{"n_head": 3, "norm_eps": 1e-06, "rope_base": 10000.0, "lr": 0.00684, "lr_head": 0.00994, "decay_shape": "linear", "doc_mask": true}
Each number is 128 + 32 x the weight over its row's rms, rounded and kept within 0 to 255. Layers, rows and columns count from 0. Numbers have three digits each. The size before them is the row's rms in percent of the matrix's.

# up: layer 4 MLP up, 768x192, rms 0.284, rows 133-149, columns 0-191
# down: layer 4 MLP down (transposed), 768x192, rms 0.277, rows 133-148, columns 0-191
up133 101:189096122159138188092121118143122103075063074107144127109136120107124095114156111155165072108050100110116139143174133127146106164182129095111182189128139108088130183078115158171138118161134177134139087113114141165112110102120111125123100186084159152117104084120122121167176083131145133126132140094104147141114170139161121047172142121196126145107134136200153154113158085067238093143147092154184083155118143084113128158112082093115113086123125153096126194089121149086108166130091144139121058065154160122102108097114135132109146107126113113108152123140150145081154163170129185071
down133 097:135112094135127137136173111138107130146118110145113086224104106117107116111248090167134098089132137141134164123118134152121153080089101094145125127145093090191175168094170083106050135118094128201133177155100062136123132150091176091139150097165118149132143193108143154075133138114144103123089092159122092117184154084091170102132148115157105092139120175130144085146142122143133114116125137127156166194188104165138166140105181157134116111158099147132094198134050121134084103062138119157127142129122156082083178135187129089113114129134103107074076151110121126124088070158142140095
up134 097:121119144127145159143172162145153154095155120135073143082076157137083168153074123131094119149143060117103065134130087146181135137150116152075137139153147139132132090179150122165079170169099112187200165144112147123113067088195138138127119110120179135121172128214142170124126138149148141148082127141041183100137133157121110102160099144110158117157138164148111095146133096111133154121115164165183116081131119090145103167139137144156144151171205130130130121113126055047146166127193113138085118127129079065109160151127079075118154087185143106156133166152089176069150128121162149114
down134 101:125084145134198136136116063099113163145166159132132180114113138199184104137189213144097119130089130155140071129118172141062097153113155142134103106087097133094156105142136127087128173132218117071130134105126174123103167143080073091141167157124121113100147123095101116108136099147139106090156074124107138122141084130142170149140112162155150144115142079128122145139142174187145157147102152118129130119101157193124147177129120114170122168080144112101165189103131241092118140125181113104147140079099073158101137093126142103138184099129050123133110066065154127104116096103119133082
up135 107:122154178117095147136104082134123142097082120175096142102112178098075113174098124140162123113105074060113141156144155066139090128164133160170140172129164153160118118132072121162129170161120129166155169142096127145137126162112091154144092158123097113153157192144113121138090097144132167174131152105206140106111136165146099156091136117088116141120166124110178077180186070090130115122069069112106106156048098182105168110134073093143134086110176121084113071144111143145174134152159091154167054138137075128131122122184131135049135150141140132151121088100087109119094142053189123103
down135 105:164169079122152109129102148163068142087071169121106087067103143110151075117135154071124169140131134151066101138111131138130136125214107173107139177097131082139154079086070118150149119150114111099161124119107081154163150163125117127096128147081115149124064089204089134100160092078151114137175137055190102146109155129147148149104138108157136166111124125116144109121091158143113091087071139130130136143115184165153108062116151113136110145183128160069122075156133103146117166151114124093116080147198127150142050125102114146167070155134107128101120098071114113131141114050207162117
up136 108:183115128179045138125153149140179100102139075130124176121118159120119111086094186105119134066144150098116156075190084150127085166089141178175086103136128114108155059154122115148165186120092131135115193150069151127114136143108178091105127150143106153100142142133180161100120121106150165170119172116110135151121059176125142070177150146116109116075083116189103137102146124108080133089081094091129121112155182143143166072128158169150142151121075102137089160142111186071131133093089120135092089169117147122157125075089062073147132173112111140180153163139105114074137154133150103110
down136 102:125146051113108165135137179112145105072155144107165095112142116129082096189126093122102113055143088139196106138103114091101147135146117125108124091178163151110117129245154090063168124110146124156163133150074158144160124163164135125145143094111126194101142124145131166124136119102128195158113127083097121105114142192144149151118148122175089164131157068136139131119161120118115163151165122092145108142097144198094089142143100126094210123141129172124156114127145182105178117136145125154091171129057116065157163076089151074152119117166093087087093181137166164150124183109077123110
up137 094:133112160083126082132213139156197132114158153123121196131157116135124135110196099126126062116093117127164108133135064106187126064118172164143144096148156152151130101083182080143176110124069107118142174128123150113087141190075165110111122085117131163160127151142129109081145133197156110131213087101129182095106093135096102106120127103147139147124112137124100133088153136121129151096076119169135086194164101131143093120107096120126118091136095082146124082193114106168125174138111133092106090139164092173092126131107138107083144137119140202123059114025104125182134111106149151123
down137 089:081117110121153103114036130108071158142087102101173097122081110141152115139138129021144170132176094148087181159129155078116130119211100100135123142147122117129085154175121180056096190148202120099148090196149147162126090135129134053144148153104124133099124154089126153216148123084161176162153127154142073172169164077143178109142150140123110123132127140091159136131093130077133161118141100108120119107121151153146104152158183088103141104129081101099155097118111118144157103098120094131072119110075143104092092120126141125143132135114032101104166095134092125141183133132131122140
up138 100:126149102109118166099156166126090174196145119149090109158127106118154118141098110145102135075075147111093098105130125131108182065075155194130167131136115155126096140206153195112080128116089126124158178137180096183135181142151124162162140144145133129103117091120131164148136075094128103153164122157121089109114121157136222125143039111141061139087154100174145095143098063147121129095120092142142170108107115094104144134172118106137168138128220096147116096139131146188142053135212157084116134160092118079134111104162107132061117152061137092111125139099090156126107125137138128147
down138 095:171098130058139124107106154161083165121144133111156133100121086164136123087144112086161165148149171094111149096107183175120176121167138120152106144142129074103161122065085069170120168070107100152125115165121140075132123134123120089143107145122109140147123175144177077215136149175120112113081132123134161189097150147147070111126164151155122168081063105118130117098154203159143124091108155121148162135074138120147156095104063087153143179139101093178123064112119115099098187155079093125100158207152111139162125146136146148137147099098146083168062104148183140106170061141090137125
up139 093:140114097207193122136165136149125145145067104197126175117132121147105155105155155117081155130132138110138117112151136121218156073150132102108155184120188170105145142170104136104127096131138151110080155155121129132164126122100130145152152104074129119131135100175083123082163121160106079105091137135144130153108150082161147103129121165106182098110114186082132149110149150078146134162107127149037175094088104127145143137125101159119113106145149155133094130126184105166103157234113118103135098147117056142150115132116089119123099145068170165153166003123123111154079182104185102116
down139 097:150155149080098124142172119163111118120112115083105131118234132175149122179155109131122007144188116133063111121162150131132129125130026119137118144106126077138138112091105151191129140157190121123159119105155113180080110128112114145110148133187170129144077130125095123028075135155139139077156119108104191178092167109167116106120136126111178173141163178128132112158138145132080109186131140120079154152158152137099134113109089164112120137093167080161095136143140084083073056130066142112105161098136137117154163106157155100142112157132165159151169158136110151143118090108126132130
up140 103:175127123151077119139139128127133119169094133197142061083137166176138124070068134105117144224128111060139105172110174105127228092120175177100164119138120137124113121147133174112121192111046134099135150117114145129124161115101168132112161173095129118142144160125166102084096206101172110136121130141157138174115116137127200089115151109097120107120095148111176079135114118153144160114116128106117087120137032100109108106126095197176120092156149124072142123108079097141111079099103072106141137150107152150095127162081118102106097170164144098104101077173121157114123093168090150145
down140 105:151123165181110067137148169173136124174124122081067153105031060158114114149079112174138133091102130135114117089116139175145152106160157127139174101116150074155137120171098149089090103167115095133073146154164103141150136150151103100103168134145094125181148129163084201090069156145166050161141157137109122144157146170115119136102141099100109079126166119089128115124125113128188170134084118135087089152090135136193127075093178078119145120156128078173102161113155116136120173119128065113119186125148143117181138113132123064177158128136090045116190132102145139149099174113163137137
up141 107:135115124065123215139163094115116095172114099105135076093151176121145111139178162141165149071162123082094091127157075180169108172126137098134158145174084160173095124145104144174148198134092162161158131085110153102165149146125102125108129143192146133152095139124168166167160112143101059156144154107093077148118102147102167143148177139138143160074187159141121157074137110116141119120083126108093113124139132141163141135114111103116125119116155069149188176111162149194121112085128047079183094121055083082116158114122083178172115123123172123144127137133127119142124038082148130143
down141 101:141093097063154149135155170066104132127115135119132075102161120136180125116173089087085121106077123169092098129149093130116121144096097110145121105085025157117177099185137090137092138103183088189133142155126162127118160093096130084154114101124159088075162128171159137135129124095126141105128171133111135095131173133122121113065136173141132119152171133146129112144115125131192087158163098147088067164126119160123150130137114077127164150231189076096127135099171169168155162154132118117102089200156061106162161161104152134158133133092076090151154134180157108132148207151114103160
up142 101:118170129128122198127158109168104132114061133091147100164083150140109176082153132084180070077167098126079149150161131124142157155164088116134108153135183161133131067102132112001174139147108174159191114114126150089076112121058174134126133115136195136155105148077085116111034112133107140180089170110149155107111093125168136124119155119091089116133102141116080084149112100090118073141150103146171160099112093152173138133108109149145143149089125141164187149163105143129133157103116117093125135118164146079097084135108170194172107108152120143111184123154138113117131145067127172106
down142 103:121114140096151125141131187074125179110123144124160099120115127118079152110165136130107133073101130085155181159129131199134089106124130103170138151167145066140123091133171101141099149065079084154142088153140167090124168166114103141129145081121144138191168173133113059130098105150135105077087111083134102148167143132114087132178157138123192151190111098155100110118175098148100111100097124174125079142110132132131129095160168145159154147114147142136083070148078094141156113104119165104125228150137124065167169135135232071122084087173140114158072142135163123181140101139085174155
up143 097:124162128136126082131158157192150145144122124176127149144133131108131131133139103172152126121205119123134036122167159033101127122089189121131138110141104106118151078089125090146166167121102086125095168144100057153133133137193142161155149112119096093105113184154129182155206119140176181118158134073198152086074113146121072149087094129102139143165090139107149066161064168098136091169101137090122117149133129127090093185098139158116036078119145124105103111138139126087105084081117139130108166101097152127154106121145167128162100102118156155122156081049134118148102136132093160131
down143 089:128135084145172139077077126091132144086074059143129104155061033124153118099173120132157104131065156140142169140094228135186166150133110107113148144079135093123108130185105143153160123135125105141065103144060156102083108123104125123157109153118132150128130059110084096111098109108129055137166111204121106109135103096137119147113172116099106150126148145139145150084146190107093109176127112125088109103139137130121145145162095119125159195128115181181101123149141079193140085175088147114125060118093117109138132093094113194132157097153158142133099067099084150130171131090111142166
up144 098:178108134145129127128172136125084123129124162105079110123069176164167140189106131195120147090116150095106110195118135128110099178107137101157118089167157166128068102127130131113149152176105129098130135180206163075070108129141110187087135103126152064139156071150167110139200124137150129103122126159172079127128138135153195124180160125111100139139108137115109058106148104125109135163137126170065139132121127139194149139132133092134132174120111109130183128145161097096173062078186138152144150117077130063077108154120070109176158104130138162079127101136156102050093173133160178151
down144 103:134099121133160104119149140137079112126114091134081155134078120164094083100135080146070167187111130120141168088074179148139190115096122114169161150171111114172120089212102101169112145108148098102105130166119132099138153101117065118144157117093107203117118101184142150062143131125130136212138138068129127119150158117154119120218069076130126124169070092131122141108173157138160093076153110164118111178105140100179141121157181102110156187081125168090145172115157150134085092098114155130125135176133095121111114150132106142123136195155065181162075123084161141133123119118138066114
up145 101:114131110178168126145140122203147070180142189079137147122130120189142161145146124201164109123195144103127097093087121077076121076082080138146116137135117106120138117134126108071169139106096148122117126134139084131131128123203116099132114118122141162094103103201123112158185125076134085117122156136081103153115164167042159134094141105063145084123139101114074121114137103123166120126119071066109140146073127126087147084111135116092110138131139165151165128187081092124133085139105155136142147173107073167131170160079167179148120134143099026144154171123078099130126100178167127117
down145 104:117136114079129135127174135157159145109134138124140090119122205111134171085151128113110145090094091136092108114159075241157113092099189103169116108158195160102083160120189084146123116122188140168145105135163184155123199150062152120090091142103090107128137173111140165080104107158141219104177110134153098074163086141149102036161091137082079135116118123100115113101098124117102135118157128108092093137147127123122148155138134148109130143131177150107130169070125135127140124148142108152170173143102113178055085163068129136130135074118167079150144113145132142168141156085147124080
up146 103:119071155072161159052116118124131148189131108068174136112080153130097178094139082104171100102127151127204149116102115150102089108133134125114144080129179158142177173096165151121114159167158145123155127076097135128112112122150149061140139060124145133132135106062219111118172183126117117132157123178157088087125130173109135165123150131132132079140125083088165121149161161109108162076162092127092041128097085115164093124065132131131118115075103208106139087151133145122125123128103149124117142086086100156151125102107157155136133047163118168109181128077105150150182141167135107087
down146 096:103145113130103134135205146166147141139180133147136103134168142061145141115163180159171115139130082136149122083175107058051109102082132143168146124168104105105131162122107184126115158090054112119087173087114111068154102106107155120144061162162185064111135173136121165160106074096162153082138148148059198152156172136129106114179144116090169130105128164099123155123126121125102132158150130119130124112092142135148150125137074081116104152081109162115122111148128139074107108098085100199101128193147102174133163116167134176075116102140070159084063105165128144103091137091138176111
up147 101:137162124174114121137128229100115130129095123141158155137179189162122165084119127086133136119160112107161184137111117126109103126071171085094065158111104123178163117109156165051069090146103205123086147166113164145135117120114044095104105164094059114131184114137134125145158149075136097124102138108129184140128124130105112057114120095082128043143087156133147144051133126112143169118114153125145092118168180208120154124098153170140116174158115137114136182132141152096119151139199061120127119141109108120109120077176085150151135078152162139140121126159088125121097159102105118101
down147 096:188095126122137143155141153171094169114148119144181125101126079107191085114149113143137148145114088113131134140119184128141144127105137091132174160148134089053071106123118094144076108113134123145120115122130169127160181149098174109090095131111115099148134155015162068171110112107174125128116138120198128179152150142121206158076118161157076099121121122108107118125172115079093171121087124109144149192124083161151065116125156080168119094085087174165195116169064171108114124097096104074125118147112141116069063128116092112110186112161101104123104111136072082156126095163134115099
up148 105:136120174175160098199167141110117121158090063157095079131087101162124165176167153152175154140160130120136149084135086153137167173051084159096106067123115111137113110151187157214135116166138093149169109085173086121098139120119106096165131110121186077033090122182128196137157118130153127126188091135127126158122072194156062161146141152150139090112091129141052120117137162152144145136118103119116158153158090129119184160142093122114094169115127174124108120106162112135164165124118126150148108111146133138133159098125114186132098091129118111095116092143092099046123123180162152103
down148 098:143197123115112171149091130140062096136146113158123145097158170111059091095172126146075086133092140175109184164132157147112125117118102099110080099100083105078149185071078121102133137152112097148144151081134162104159126115067104136110089167146117212139152134117153191134097134141163092084109123106101178071181082136136056090149141094150088169193128161131139110125091140129144071079168095130125189118115147159076113123119155147193107175147142153141125188128098166115126171096118157164111133097158102156150104165160152120134132135071127114071163159082134146156169115116152066155
up149 096:092145145132144130152125107129183138113149078141213155102160107152182102095112098113128092111067152155125128077088124032176143106174155119155146140147158133104138189137141126112126163067085091167104162122157094112106177118051095110111160128111146156138056129127148111102128143081123139180126127118111154154108099157074072171124148126146145117155085067141163175084153171104127157172162109123122152085104102119072159134153144148153145161098142125089150135181104113098105156135121172093150187068197148116085115096086097145194159070182179109155076109135125093133132151128095080132